config.yaml
rope_base: 81200.0
decay_fraction: 0.892
train_tokens: 127500000
Each number is 128 + 32 x the weight over its row's rms, rounded and kept within 0 to 255. Layers, rows and columns count from 0. The size above them is the row's rms in percent of the matrix's.

# layer 10 MLP up, 320x128, rms 0.116, rows 5-22, columns 0-127
size [103 104 105 100  90  93  97 103  98 107 101  96 102  96 103  98 110  97]
[[126 103 131 105 119 164 193 163 155  77  99  84 133 128 113 149 122  65 118 104 127  72 144 164 113 116 153 149 118 146 150 105 150 121  60  95 211  74 122  76 135  91 130 137 123 124 162 183 165 142 132 206 139 139 185  97  92 126  94 141 142 120  51  88 107  85  88 148  95 187 140 137 138 134 107 203 108 123 170  84 133 181  98 145  90 104 138  72 143 105 189 129 141 119  98  82 129 103 139 147 112  69 138 160  96 145 112 148  86 133 150 101 116  76 113 166 121 117  99 117 131 122 153 150 147  93 119  87]
 [ 78 140  84 125 157 133 123 164 142 143  98 183 126  99  63 132  85 173 120 132 144 150 144 107 169 156 141 148 117 117 140  95 150 155 144  51 156 116 100 142 129 132  63  85 131 187 111 131 144 152 163 127 140 149  65 153  88 154 160 101 146 141 150 127 176 127 154  97 101 102 120  56 191  55 184 126 100 136 147 130  72 131  96 166 135 174 147  87 153 143  88 137  91 155 160 179 171 177  91 126 122  89  94 134 128 106 117 108 152 161 153 149 103  98 142 103 140 206 128  77  89 157  94  88  99  91 128 149]
 [140 147  95 116 152 146 124 149 158 166 143 145 149 142 129 150  92 198 153 181 113 118 134 123 174 138 183 191  51 124 152 112 141 121 107 154 184 111 157  64 164 179 119 122 116 149 145 108 102 162 170  69  99  83 115 137 143  72  66 143 155 178 164  98 125 120 200 149 141 140 142 150 159 140 196 121 128 150 129  85 133 153  62 138  96 191 116 186 186 147 134 133 118 169 153 142 129 124 157 140 168 126 132 139 123 142  87 124 104 111 116 116 153  85 108  89 135 122 154 140  80 159 116 109  54 169  92  86]
 [150 139 135 160  76 145  95 123 165 159 197 114 120 134 120 162 166  73  44 122 140  92 117 145 143  89  89 129 168  76 164 134 149 154 124 144 137 112  92 197 208 166 138 184 106 113 158 126 145 189  99  90 122 118 156 112 131 140  63 164  99 102 157 134 117 115 106 114 114  89 163 124 120 144 131 100 162  96  92 134 160 157 203 187 101 143  77 141  95 131 128 119 184 185 112 145 127 138 142  68 110 166 138 133  96 132 147  91 139 186 146 106 159  85 118 176 106 137 132 127 165 155 100  90 128 105  73 152]
 [186 146 135 152 125 134  91  94 178 114 114 162 137  79 164 193  94 138 133 142  88 102 108 133 108 141 186 136 100 122 110 139 164 221  74 126 122 116  48  90  82 105 141  51  96 153  88 124 101 114 141 140  68 110  93 126 130 106 104  67 162 218 139 100  95  92 151 179 126 134 115 114 132 116 143 177 110 120 132 110 148 145 113  95 108  87  92  87  96 181 127 145 112 177 106 168  97 132 148 168 129  92 135 115 128 121 149 167 179 152 121 145 154 107 137 119 107  61 148 131 110 108 189 107 114 146 101 124]
 [ 69 115 121 120 106  99 168 171 111  91 105 179 144 142  88 141  98 160 143  95 152  73 124 107 139 135 107 125 142 149 110 117 141 207 176  83 125 172 111 176 135 189 105 127 221 140 137 146 191 114 130 102 142 106 141 169 172 137  96 117 110 135  82 211 135 108 147 120 146 149 167 165  99 164 138  79  74 160 118 135 140 109 138 141 141 112  86 111 138 146 129  83 110 146 109 112  94 142 148 174  81 146 141 160  46 159 114 166 130  93 139  78 126 104 103  85 105 140 169 136 169  53 108 129 156 155 166  99]
 [109 142 160  74 157 176 114  94 122 158 115  83 115  93 117 155 123 134  97 108 145  98 124 160  79  92 129 146 155 144 153 197 145 111  68 108 110  99  82 146 140 172 140 191 147 173 113 129  97 100 133 111 152  64 147 140 133 128 137 201 122 102  95 157 192 130 165 115  97 101 133 149  77 168 144 131 183  74 168 173 138  52 148 132 119 159 174 181 131 120 193  97 134 134 134 163 130 138 143 130  84 146 129 121 108  94 152  74 128 146 160  89 153 181 141 128  85 114 121 183 190 144 158 148 134 128  93  67]
 [123 147 154 163 167 142 100 174 135 132  91 142  99 134 103  77 116  70 172  90 103 145 185 107 127 158 133 140 123 163 182 125  70 171 120 171 157 162 171 112 125 118 130 140 126 142 142  98 146 157  93 103 117 206 188 116 149 164 159 167 131 118 131  95 166 135 109 105 103 146 171 111 140 182 122 122 128 108 133 135 169 221  61 121 121 108 117 124 154 208 116 132 103 120 172 177 137 116 148 164 141  78 148 185 135 147 136 162 110 114 151 163 152 115 164  89 112 131 190 124 144 116  49 126 123  63 135  72]
 [ 87 129 131 143 130 164 141  96  62 212 113 136 177 159 179 132 103 104 123  74  37 160 124  96  89 129 142  63 137 109 163 104 112 201 127 122 159 100 101 102 131 119 120 104  88 137  91 131 109 132  88 148 111 149 145  99 164 126 126  86 189 135 132 132 144 113 109 114 124 115  77 122 154  96 115 105 125 185 185 162 128 128 114 118  70  94 149 172  99 113 139 163 158 184 132 109 161 106 101 141 130 152 135 183 116 171  73 155 109 152  82 198  87 127 202 160 131 143 112 159 150 143 111  89 127 109 170 149]
 [142 128 122 150 129 121 139 100 117  90 119 179  91 143  37 127  96  91 117 103 112 114 125  88  72 111 135 184 166 133 113 207 136  53  82 112 171 113 182 202  79 130 155 169 103 106  71 133 131  57 176 140 152 114 169 175 141 129 153 160 129 156 129 135 110 137 124 132 100 176 117 114 125 115 104 165 168  63 159 151 140  82 109 172 117 153 140  91  99 104 119 103 106 100 125 140 127 118 138 125 111 157 118 195  97 139 102 128 197  84 153 153 122 152 157  95 145 191 145 134  73 120 158  96 125 126  90 135]
 [120 118 129 101 117 119 125  59  86 125 116 154  96 124  73  91 128  78  93 159  90 121 162 107 130 119 185 131 185 113 144 115  97 124  57 143 104 104 106 128 135 147 154 160  95 114 169 129 105 129 121 141  87  90 160 159 127 120 137 127 104 108 161  48 174 154  83 118 140 108 138 155 132 138 174 131 100 143  75 132 104 107  73 100  78 146 120 109 136  54 149 137 150 137 177 198 173 127 149  38 105  89 134 114 151 103 147 103 123 145  73  93 120 138 130 107 149  63  75 120 188  97 111  63 120 183 125 146]
 [139 154 145 121  96 172 124  90 178 103 110 125 135 129 131  74 155 198 123 120 158  64 126 192  83 160  40 115 129 120 110  84 168  44 103  80  66 128 122 124 137 167 148  92  77 100 155  94 115 136 148 156 100 121 112 131 149 117 121 128 104 149 118  80 126 142 111 117 148 119 136 140 101 124 161  56 132 114  79  94 125 197 174  91 112 150 169 107 148 117  96  71 135 133  81 142 131 136 131 161 161 129 142  70  66 139 101 112 168  94 129  95  89 150  95 102  81 157  87 122 148 108 110 141 127 172 156  75]
 [126 136 109 113 157 154 158 149 172 124 150  99 151 109  58 145  49 153 168 156 172 152 150 104 154 175  92  90 126 128 103 159 118 139  84  90 163 129 211 180 152 107 139 105 102 161 106 111 182  78 104 126 140  99 141 163 171 141 120  93  92 112 151 119  70 136 134 159 156  82  90 100 112 167 131 101 127 118 122 101 142 121 137  73 220  80 104 148 116 112  97 133 122 116 173  94 132 140  84 128  66  96 140 110 147 114 125 131 180 129  90  94 159 154 117 114 158 179 158  87 142 127 175 142  79  57 122  88]
 [107 130 128 118 137 170  74  80 120 139 156 150 151 102 178 142  52 119 141 160  73 103 147 125 143 155 156 117 165  98 141 135 161 152  86 183 163 110  90  82 138 149 154 160 172 121 188 138  92 149 115 127 132 144 130 127 120  93 134  50 112 183 115 112  64 148 187 130 114 134 111 122 115  76 140 178  98  67 165  92 141 113 140  96 123 161 150 135 164  87 187 149  79 197 127  86 135  83 140 172 156  98 182  80 126 213 129 125 155 140 114 125 115 170 100  74 127 121 115 109 149 154 124  98 155 136 142 105]
 [114 124 168 148 119 148 127 153 131 139  99 101 129  98 137 155 174 171  71 117 156 188 129  56 148 117 151  88 147 100 166  75 124 115 131 139 122 165 116 119 118  90 102 111 136  59 112 161 134  93 137 183 154 142 101  92 107 110  89 129 107 151 151 117 121 179 105 135 152 141 143 105 114 195 150 109  73 108 129 176 114 128  91  57 140 104 162 137  84 101 145 225 109 122 159 178 157 112 141 151 203  80 129 143 166 147 173 101  54 121 161 124 148 194 117 117 160 124 116 162 120 154 194 100 166 114 121 160]
 [197  99  83 149  86 158  95  97 111 131 126 151 156 149  70 131 127 177 125 144  60  41 163 141  79 115  80 147 149  95 129 118 141 213 142 122 101  93 109 150  57 137 159 114 135 192 115 183 124 114 149 127 119 114 147  73 105 125 146 130 108 158 136 136 103 104 127  51 138 114 188 129 134 107  84  57 134 132 174 163 141 155 103 150 139 154 151 110 125 113 158 152 190 186 108 152 125  96 177 162 108  77 101 121 165 134 149 165 110 154 136 131 131 125 120 116 169 128 116  91 138  99 122  78 131 173 163 157]
 [ 87  80 191 152 142 102  89 101 101 133 110 116 148 100  79 113  80 112 143 134 115 160  98 109 103 149 137 171 128 168 142  95 163  96 140 131 172 119  93 143 147 156  56 128 142  71 125 168 144 139 103 115 180 108 185 129  78 197 140 121 162 101  87  68 116 158  92 158 133 188 107  93 109 140  95 108 169  94 167 133 152  53 176 137 131 127  80 102 130  97 151 166 142 130 121 113 152  87 149 171  75  88 138 112 141 114 178 132 187 155 113 114 123  99 123  86 131  84 135 135 150 136  92 137 122 187 189  70]
 [128 197 107 128 109 155 138 100 123 137 115 110 108 102 127 126 105 121 146 136  35 189  97 132 156 113 141 145 107 104 146 103  96  82 138  90 186 136 143 126 125 210 128 107 129 128  74  98 127 120 137 112 152  85  79 132 162 119  71 178 125  80 167 122 137 175  97 109 106 119  79 117 132 153 134 139 123 157 159 134  98  93 119  95 119 144  97 143 179 104 154 124 121  89 147 136 173 116 184  87 121 139 172 148 177 158 146 187 115 151 134 182 158 118 193 191 119  81 188  93 112 110 148  78 156  79 106  55]]
# layer 10 MLP down (transposed), 320x128, rms 0.107, rows 5-22, columns 0-127
size [106  98 107 100  90  99  99  94  98 110 104  97  97  97 101  95 101 100]
[[106 124 114 165 153 132 166 110 155 127 178 153 238  72 102 156 112 135  84 122 152 122 115 107  90  72 153 181 137  82 133 190 134  84 148 134 104 127 125 204 118 136 167  70 183 156 127 101 199  93  73  86  97 163 122 165 124 113 124  74 105 126 154 111 141 186 137  74 165  98 181 104 122 105 152 133 148 128 152  92 179 149 101  95 175 127 133 109 136 152 106 125 100 142 116 111 140  69 154 171 167 121 140  82  96 132 164 102 120 119  98 108 152 113 100 123 131 138 135 166 175 125 105  80 150 151 139  91]
 [ 98 132 110  88 132 117 149 191 117 157 117 108  78 152 153 130 104 130  98  97 155 143 209  77 192 109 123 172 169  83  98 165  74 110  88 135 115 128 121 127 115 140  65  99 118 115  99 105 123 125 150  78 123 161 113 128  96 112 177  85  31 136 120 144 201 123 116 149 113 171 105 160 178 128 156 145  79  99 138 127 122 116 104 138 156  92 147 108 121 106 114  67 118 183 153  82 201 141 128 138 142 125 126  92 117 139 104 137 167 173 181  99 134  88  93 122 131 145 123 143 100  80 127  66  77 148 140  75]
 [147 129  96 121 140 155 132 189  63 161 114  69 130 128 134 145 118 167 117 137 173 128 122 101 147 165 131 100 131 105 131 120 151  91 149 178 186 175 159 169 120 139 182 107 162 118 122 153 142 163  76 173 156 153 142 136  76 107  94 123 161 165 116 167 133 162 133  94 101 129 112 122  64 143 157 184  75 143 163 242 104 138 113 131  82  91 114 161 147 110 172 119 107 121 176 180 171 113  99 110 111  87 112 119 129 129  44 107  77 144 102 143  98 119 186  98 142 106 172  83 107 152 146 113 121 106 135 168]
 [159 123  95 101 106 161 110 115 129 145 161 150 121  51 172 124 126 118  78 132 116 151 122  96 187 148  96 136 139 164  95  90  82 109  99 146 109 115 137 116 116 100 110 115 118 116 159 154  65 103 109  99 159 113 123  88 157  61 116 160  97 118 170  99 128 115 127 156 107 138 145  87 114 100 152 217 114 129 169 139 168 193 165 141 131 162 101 156 152 182  76 113 128 106 129 139  50 125 145 190 133 200 138 111 104 155 110 132  83 151 114 205 103 140 117 141  94 142 108  70 128 123 205 154 129 180 183 115]
 [114 123 165 164 145 171  66 189  97 105 123 116  82 128 120 141  88 115 121  90 110 136 107 110 147 149 120 123 123  73 128 107  99 129 111  90 122 170 103  96 134 152 151 154  96 111 152 153 189  94  63 140 136 142 122 123 152 133 161 139  96 107 187 121 158 120 106 183 147 120 126 173 112  97 110  88 124 171  89 169 149 134  97 126 151 179  65 200 173  98 153 132 203 138  91 120  82 193 126 111 155 100 127 146 123  91 102 124 114 108 107  68 174 146 179 132  97 165  89 173 108 136 187 191 141 151 193 144]
 [118 141 119 154 139  58 104 121 121 115 178 122 137 112 120 179 127 141 101 165  84 111 144 116  85  73 194 132 104 160  99 142 128 113 130 184 109 123  79  99 112  85  97 142 139 168 150 163 121 165  95 140 106 153 145  74 109 188 145 142  83 145 145 143  93  77  94 128  74 147 137 154 133 126 147 105 181 149 151  60  81 169 200 108 133 152 108 154 179 138  80 140 109 128 167 116  67 130 127 126 194 109 130 185 134 126 110 101 127  74  73 180 130 172  80  94 163 132 108  80  95 120 114 170  75 119 116 155]
 [102  39 108 137 113 155 145 128 131 164 184 138 179 109 185 190  75 149 182 165  93 190 161 149 148 102 185 142 100 128  85 125 137 139  89 127 163 135 151 130 165 150 105 150 124  71  98 146 105 104 150 160 109 155 145 134 180 116 133 190 124 120 116 123 206 149 113  69  85 197 128 127 124 168  82 142 167 113 143 152  89 173  84 143 102 107 123 120 141 112 148 107  68 158 120 105  86 147 148 175 142 149 114  93 111  84  93 107 123 154 108 196 135 182 112 139 150 154 113 160 142 134 153 151 100 128 134 168]
 [118 137  61 180 116 151 148 136 155 116 111 136  90  58 118 114  67 141 157 130 192 115  94  94 114 115  99 143 113  80 117 125 140 110 135 120 112 113 117 142 108  66  99 163 121 105 100 101 108 116 132 145 123  81 109  91 121  79 176 113 149 155  45 214 175 118 125 148 108 100 195 115 108 144 106 140 106 160 144 160  94  71 175 129 127 147 111 135 121 146 159  48  94 166 130 153 152 105  88 110 114 171  90 188 128 112  83  92  98 127  97  81 114 116 119 148 162 131 107 100  61 175 128 144 193 158 128 115]
 [117 162 107 153 108  96 213 134 134 133 107 196  79 147 140 148 148 123 131 101  66 110 135 123 143 141 149 139 112 102 124 125 130 149 131 127 139 137 196  95 122 150 126 100 124 124 111 139 117 145 159 115 159 131  87  40 207 149 107 102 155 144 135 145 112 148 108 100 127  97 145 176 171 122 118 101  95 148 103 113 123 100  62  65 122 152  96 121  99 164 159 118  94  48 104 193  79 130 135 179 226 150 183 114  92 131 124 142 100 126  86 158 107 123 125 112  83 175 127 126 148 119 124  42 135  91 155 134]
 [114 165 111 114 134 100 185 126 128 147  90  76 109 208 147 108 145 137  37 104 174  96  95  78 146  67 124 126 111 126 156 139 122 192 118 117  88  63 103 155 123  93 103 113  91 128 111 123 135 129  80 128  90 146 112 158  75 133 156 128 161 144 102 123 127 139 166 129  68  98 103 105 115 123 143 141 132 116 148 142  81 148 141 120 163  56 140 190 148 129 134  85 153 102 108  59 169 123 142 110 159 155 168 173 109 156 173 147 153 105 134 220  96 110 156 165 129 158  82 118  93 176 161 156 132 154 102 153]
 [136 167 125  89 115 129 150  56 157 119 133 120 124 137 189 125  66 164 164 127 120  96 148  64 141 184 121 126 120 153 103 176  69 159 147 188  94 169 102 108 151  79 146  86 145  85 116 145 183 141  98 110 144 155 173  97  95 116  89 169  81 129 117 119 152 126 193 144 106 154 178 100 155 152 129  51  81 141 111 103  85 118  96 140 126 101 140 100 140 180  91 113 137 143 128  68 117 167 114 125 134 140 110 167  90  69 203  76 137 117 139 168 106 129 139  92 140 110 112 131 117 142 174  88 163  95 164 103]
 [200  99 100 128  93 115  47 126 121  88 112 111  58  83 192 137 132 105  92 141  47 163  91 119 145  84 116 136 140 164 134 120  68 102 121 141 130 137 174 178 160 147 132 138 154 107 173 105 101 133  72 120  75 182 135 155 107  91  63  95  92 125  86 132 132  85  73 121 113 142 107 143 116 103  86 183 121 133 130 133 124 125 116  98 160  87 168 101 118  71 152 140 168 168 122 101 173 176 162 131 136 115 164  95 145 111  80 135 155 105 127 112 144 168 139 124 122  70 161  66  93 143 131  91 141 127 152 154]
 [119 175 143 132  96 131  61  86 180  81 113 100 180 113 147 128 134 145 167 112 144 136  76 140 115 179  90 116  59 122 134 131 168  72  94 131 132 148 126 113 160 171 146 143 147  75  87 145 101 126  85  86 140 144 127 109 165 142 143 142 138 128 170 144 149 129 155 100 112 204 102 153  86 170  92  99 128 124 156 157 150 140 135  73  98 115 103 159 164  80 126 128 103 122 124 109 177 154 112 156  95 136 189 115 152  79  69 140 119 137  35  86 135 145 139 112 127 173 160  90 175  75 143 157 191 152 108  70]
 [160 121 141 163 155 141 127 151 224 153 146 118 147 105 131  92 132 128 125 120 149 113  46 145 173 113 105 120  68  85 116  99 128 142 157  67 134 138 129  95 132 114 149 142  95 131 188 111 129  38 100 122 114 103 145 110 178 144 155  73 123  74  91  80 124  85 156 102  93 115 122 118  79  97 118  81 103  99 101 108 115  63 123 121 110 145 116 100 108 162 122  84 123 116 165  99  98 133  96  99 127  87 104 150 117 146 177 182 129 100 158 107  55  85  91 114 134 177 115 159 157 116 131 156 109  75  56  88]
 [137 205  93 117 124  71  96 122 138 100 179 116  85 118 117  87 122 127 130 110 161 113 160 115  99 152  84 101 120 134 139 107 113 143 151  99 143 133 140 112 128 179 105 114  83 149 137 157 112 140 157 148 130 134  72 156 127 106 174 208 126 230 184 113 132 123 111 110 163 101  93 109  90  73 199 137 149 124 191 131 133 123 147 170  62 196 117 145 175 108  75  92 184 113  82 139  88 128 114 169 110  64 156  71  81 118 150 137 148 119 141 128 136 173 142 128  86 114 122 120 121 119 169 121 128 134 175 158]
 [126 109 106  96 162  82 115 159  98 161 100 178 161 193 132 131 138  98 172 106 120 188 119 121 171 104 131 147 141 143 166 147 110  73  54 150 101 106 133 103 142 137  66 160  91 101 168 112 114 162 145 106 144 142 198 127  85 127 119 172 159 158 140 131 162  84 168 159 126 104 103  83  77 102 150  84  66 149  96 154 135 145  95  62 119 138 150 117 122 134 102 131 187 117 132 191 112 148 128 175 122 176 161 112  94 171 111 129  75 150 168 120  92 164 127  87 117  95 204 103 130 149  71 126 145 106  95 152]
 [137 154 160 111 135 173 140 151 121 180  81 131 120 158 159 111 181 142 172 157 126 184 174 101 115  96 108 126 146 121 122 112 108 130 128 126  95 150  81 108 131 147 183 159  93  93 108 194 136  83 119 145  67 135 156  78  74 112 189 155 185 201 124 132 145  62 151 142 131 159  90 104 138 178 150 115 164 117 125  72 126 137 155 132 119 118 122 112 128 125 147 123 192 205  83  84 128 155 118 216 100 139  78 117 103 121  95  80 151 130  92 113 173 131 113 142 166  86 174 166 145 106 145 104  92 127 161 121]
 [ 87 155 180 167 120  91  92 113  84 117  99 148 112 152 123 162 126  90 169 142 124 107 167 175 132 129 142 112 158 125  85 179 187  90 112 185 104 122 136 163 112  91 155  85 107  65 130 141 140 184 105 113 129 171  84 168 119 139 143  97 119 168 165 141 111 124  85  76 103 143 109 115 122 112 183 123 125 113  96 146 107 166  91  76  51 146 132 188 130 132 167 132 159 143  54 132 152 180 140  98 118 108 119 151  90  91  89 131 126 151  97  90  97 131  51  74 118 173 189  97 108 118 164 146 149  89 159 127]]
# layer 10 MLP gate, 320x128, rms 0.118, rows 6-23, columns 0-127
size [102 105  97  96  98  98  96  92 109 101 105 100  97  98  98 102  99  94]
[[168 110  94 111 158 139 153 150 102 114 111  73 119 122 138 133 189 121 116 126  96 127 128 181 109 128 110 137 139  99  97 171 153  56 125 130  29 118 151 161 102 183 152 154 106 131  95 129 129 166 156 165 121  86  96 137  91 133 112 144 146 131 124 125 115 164 139 114 127 130 124 187  64  97  67  76 103  97 110 146 159  97 138 172 122  79  98 127 131  87  89 111 148 141  51 164 123 129 164 139 149 185 178 121 101 137 173 131 119 118 199 133 110 169  85 138  45 153 145  87 125 147 191 174 129 151  81 147]
 [139 135 117 183 116 149 190 143  89 143 169 134  84 123 174 135 117 143 168 100  64  82 101 160 107  85 144 140 135 114  85 187 150  63  76 146  92 197 131  88 140 134 189 121 122 125 137  88 108 223 149 120  57 106 162 105 107 105  72 120 183 134 107 158 144 131 152 157 152 102 172 133 129 141 189  69 133 105 141 145 179 140 116 111 140 105 125 152 136 132 143 116 163  80  99  68 139 158 166  89 179 134  93  88 118 138 101 124  97 107 119 157 144 116 138 112 185 133 154 183 117 154 117 105  98 130 145 155]
 [167 153 132 141 136 143  67 140 106 160 164 145  86  79 139 167 131 101 139  95  43 142 153 139 102 190 103 155 135 123 114 106 166 106 203  94 151 141  75 129 131 126 113 149 122 121 113 179 155 175 128 114 110  89 165 191 140  92 102 157 120 132 148 118 143 137  73  98  96  99 205  56 143 156 130 111 156 140  97 167 155 160 162 109 117 133 116  53 111 112 107 150 132 102 118 109 163 114 105  68 118 115  93 124  90 118 138 155 130  99  69 173 185  89 123  70 112 118 145 145 120 109 181 157 150 106  61 157]
 [120 142 117 145 178 163 109 171 116 149 124 111 122 111 138 120 132 120 135 156 134 180 130 164  79 178 152 133 134 113 166  62 182 140  99  95 105 167  78  98  93 105 112 169 113 142 139  59 167 154  84 124 157 154  93 121 149  93  79 111 134 105 175  86  77  92 159 115 119 138  68 177 167 107 161 149 113  64 157 180 141 169 121 159 140 186 130 118 120  88 131 120 161 104 100  88 133 169 128  92 142 145 159 121  91 216 171  71 106 116 143 168 169 157 119 135 133 172 137 128  48 114 133 169 101 134  89 111]
 [156 165 148 104 138  97 127  81 154 154 101 144 103 142  58 123 138 122  90 180 139  87 117 101  86 139 166 143  88 140 129 166 150 177 124 126  80 146 141 103 131 136  44 173 126 190 103 154 142 117 156 126 102 139 103  77 120 114 113  85 140 102 112  29 127 141 139 179 127 122 168 139  44  99 140  90 117 138 109 158 158 180 170 145 139 167 102 130 181 140 117 107 122  68 171 151 106 101 114  73 148 123 149 189 138 152 119 124 141 113 101  93 128  89  72 138 125 121 106  74 113 108  80  86 163 171  77 125]
 [183 169 121 138  92 139 140 172  80 162 109 112 131 150  97 193 138 138 108 110 150 139 142 137 151 179  98  91 143  98 133 116 112 120 123  80  85 138 139 105 149  82 148 118 187 172 107  69 141 113  72  91 148  92  79 108 120 112  79 123 138 119 152  41  85 133 136 120 150 124 124 116 102 172  59 150 120 141 179 147 146 142  91 109 188 142 115 112 118 143 180  70 116  65 148 163 123 138 110  70  91 125 123 110 154 107 169  87  61 173 106 132 117  99 162 120 110 113 178 140 177 165 128 128 200 129  98  87]
 [122 171 195  98 160 184  71  92 147 158 117 144  89 126 147 145 169  64 161 138 196 173 164 163 161 114 122 170 127 119 223 163 125 139 145  87 161 112 126 112 112 121  99 103 156 134 113 148 137 128 105  67 155  92  90 196 110 165 119 130 115 117 201 177 124 197 161 107 144 130 148 105 159 181  93 104 123 128 130 131 144 199 110 101 150 119 117 110 133 128 137 132 121 105 145 146 128 142 129 150 173  86 151 172 144 130 132 116 120 162 173 153 121 117 114  72 105  98 204 173 148 146  91 144 145  87  98  94]
 [ 80 183 145 165  68 123 140  96 136 149 110 131  82 115 149 135 118 157 100 177 148 176  96 136 171 129  77 118 111 161 161 194 135 133 118  89  92 107  82 120 149  50 111 153 205 144 118 188  68 121  68 129 165 146 141 143 110 155  86 117  77 106 142 160 150 103 111 133 106 119 170 101 127 122 166 172 122 107 123  83 138  46 115 117 175  93 138 132 143 128 107  91  62  53 135  76 159  81 138 145 150 164 106 132 139 111 115 137 124 142 122 123 112 111  84 119 149 165 141 130 138 103 169  80 167  83 117 159]
 [128  88  99 129  98 131 137 115 110 165 172 134 135 145 160 122  65 132 121 218  48 168 127 157 130 137 125 115 102  87 105 131 113 146 110 132  65 104 115 158 104 128  90 108 118 169 116 130 158 133 133  69 184 156 145  99 191  94 130 156 138 151 155  90 136 106  61  77 110 121 128 126  86 108 101 115 103  94 115 134  87  75 132 130  45 160  85 142 125 158 146 148 144  62 138  82  94 114 101  69 141 185 145 219 155 125 105 124 176  77 148 145 111 157 155 149 135 148 117 157 124 126 128  95 120 113  76  97]
 [103 142  79 167 123 146  84  74 147 124 113 123 112 146 158 133 145 121 155 108 132 146  64 145 104  82 110 181  94 150 134 139 139  94 129 120 142  90 139 114  95 134 129 167 185 168  98 147  45 126 128  57  75 124 128 135 107 180 170  71 121 144 160  87 135 174 112  93 169 131 101 138 165 137  54 143 131 101  79  82 125 100 161 127 125 116 170 111  95  99 113  96 161 117 114 150  85  99  92  77 166 185 125 144 140 139 168 102  95 102 144 132  73 187  95  72 136 186 129  98 190 144 129 143 119 186 138 147]
 [ 96 163 169 143 189 140  97 104 132 154 115 156 166 164 175 176 111 124 165 106  99 158  80 156 111 110  93 199 189 150 123 165 128 126 187 116 130  50 126 122 118 150  95 155 171 120 103 148 126 112 179  97 170  64 103 139 198  74 111 124  86  81 156 101 138 165 145 115 153  77 118  82  93 146  90  64 147 115 177 110 129 136 161 133  87 127 107 153 121 135 118 142 146  81 115 201  97 119 122 186 223 155 123 149 146 146 142 133 105 118 150 115  89 128 111 121 143 175 113 114 131  90 121 120 102 126 125 156]
 [ 73 172 149 136 156 122  63 120 165 109 118  74 126 110 180  99 136 159 105 178 119  88  36 103 135  96 103 164  57 158 144 146 171 131 155 123  79 146 168 149 117 166  88 135 136 145 124 134 123 151 107 109 119 103  96 150 165 171 170 141 178  97 139  97 145 138 161 157 106 210 128 109 145 137 104 119 103 156 128 134 149 156 110 132 171 111  78 132 170  97 121 149  99  60 110  76 127  83  79 177 134 176 145 151 147 145  99 105 130 103 131 100 151 120  90 121 164 149 154 110 142  82  89  94 208 119 158 175]
 [146 102 143 120  88 111 184 169 114 174 103 152 155 127 124 113 155 112 100 121 195 119 179 125 165  94  86 176 107 152 118 123 109 104 157  95  99 155 152  78  96 149 144 128  94 100  93 130 149  99 149 111 134  55 119 148 181 126 114 153 115  59 101 100 136  51  87 180 191 127 176 189 159 140 130 134  95 124  78 156 141 117 143 147 139 167 126 148 103 141  88  62  92 108 149 159 124  98 102 103 128 129  92 161 108  69 123 138 134 106  96 150 112 104 139  91 192 171  74 100  95 173 117 144 114 161  57 101]
 [114 107 127 172 117 139 149 160 167 141 169  87 158 141 119 128 107 136 165 137  80 125 115  95  86 163  97 153 175 154 146  92 108 151 132 149  83 134 134 157 146  82 168 166  72  91 134 131 107 137 102 145 119 162 120 118 126 187 151  94  74  60 131 106  88  84 133  75 129  33  94 186 131 148 143  62  76 140 139  87 173 116 130  93 167 139 161 159 150 116  87 169 137 134  84 154 136  75 126  88 186 131 141 124 163 135 152 145 165 181  85  80 166 128  93 121 164  97 101 143 132 111 198 100 113  89 137 121]
 [ 93 174 150  96 124  86 114  91 110 125 121 115 151 178 115 125 133  81 174 123 152 130 105  86 182 117 151 158 143 117 129 114 141  78 129  71  97  67 141 141 129 165 197 108 123 117 156 155 118  54 120 133 175 158 147  97  76 184  79 129 126 143  85 153 145 134 140 170  79 140 112 122  80 146 129 144 125 118  64 124 176  63 150 113 140 105 149 134 131 140 114 140 159  70 215 147 136 135  93  95 166 129 147 155 128 134  75 184  64 182 146  77  75  83 114 151 127 123 134 144  91 124 118 148  96 124 128 188]
 [115 168 101 158  48 112 119 163 150 148 172 157 142 122 173 139  95 122 104 124 110  89 130 192 123 125  93 114 102 100 168 208 126 116 110 170  77  92 117  94 136  95 173  63 212  95 122 156  94 165 125 130 113 138  70 155 156 155 116 113 114 139  93  94 181 114 118 129 126 105 144 113 105 112  65  83 105 130  91 125  90 103 152  97  98  34 137 165  84 156 117 101 147  97 117 128  97 124 114 122 113 178  70 112 164 170 127 127 123 158 172  87 105 142 100 169 125  94 122 100 150 107  92 141  98  95  74 135]
 [146 161 121 101  71 196 125 111 103 126 116 102  70 153  99 102 159 117 133 115  75 117 177 152 168 128 136 107 137 139 122 149  80 128 138  64 142  89 173 122  78 129 196 131 133 146 112  74 147 174 173  13  99 153 116  94 167 124 108 142 139  82 205  90 135 143  91  77 120  97 135  99 132 164 125 153  71 116 108 172 118 106 118 113  89  69 136 128 108 112 125 102 153  83 158 132 158 150 147 106 109 142 155 171 142 105 134  57 167 112 107 166 132 167 111 164 123 100 113  95 107  96  89 139 156 117 167 130]
 [189 123 116 112 155 105 140  93 149 154 165 176 118 139  77 107 174 112  93 102 165  95 138  96 138 164 119 147 114 149 132 156 137 127 120 100 116 123  92 169 196 156 143 169  60  62 151  64 136 153 132 130 166 103  89 119 157  88 131 171  92 111 114 187 152  85  92 152 199 128  96 159  87 130 100 101 129  95 108 151 102 131 108 179 164 130 136 147 129 170 152  94 105 132 163 144  68 133  70  42 122 111 160 139  65 134  83 105 174 144 151  86 142 134  69 120 144 113 162 148  97 119 172 116  92 140 101 102]]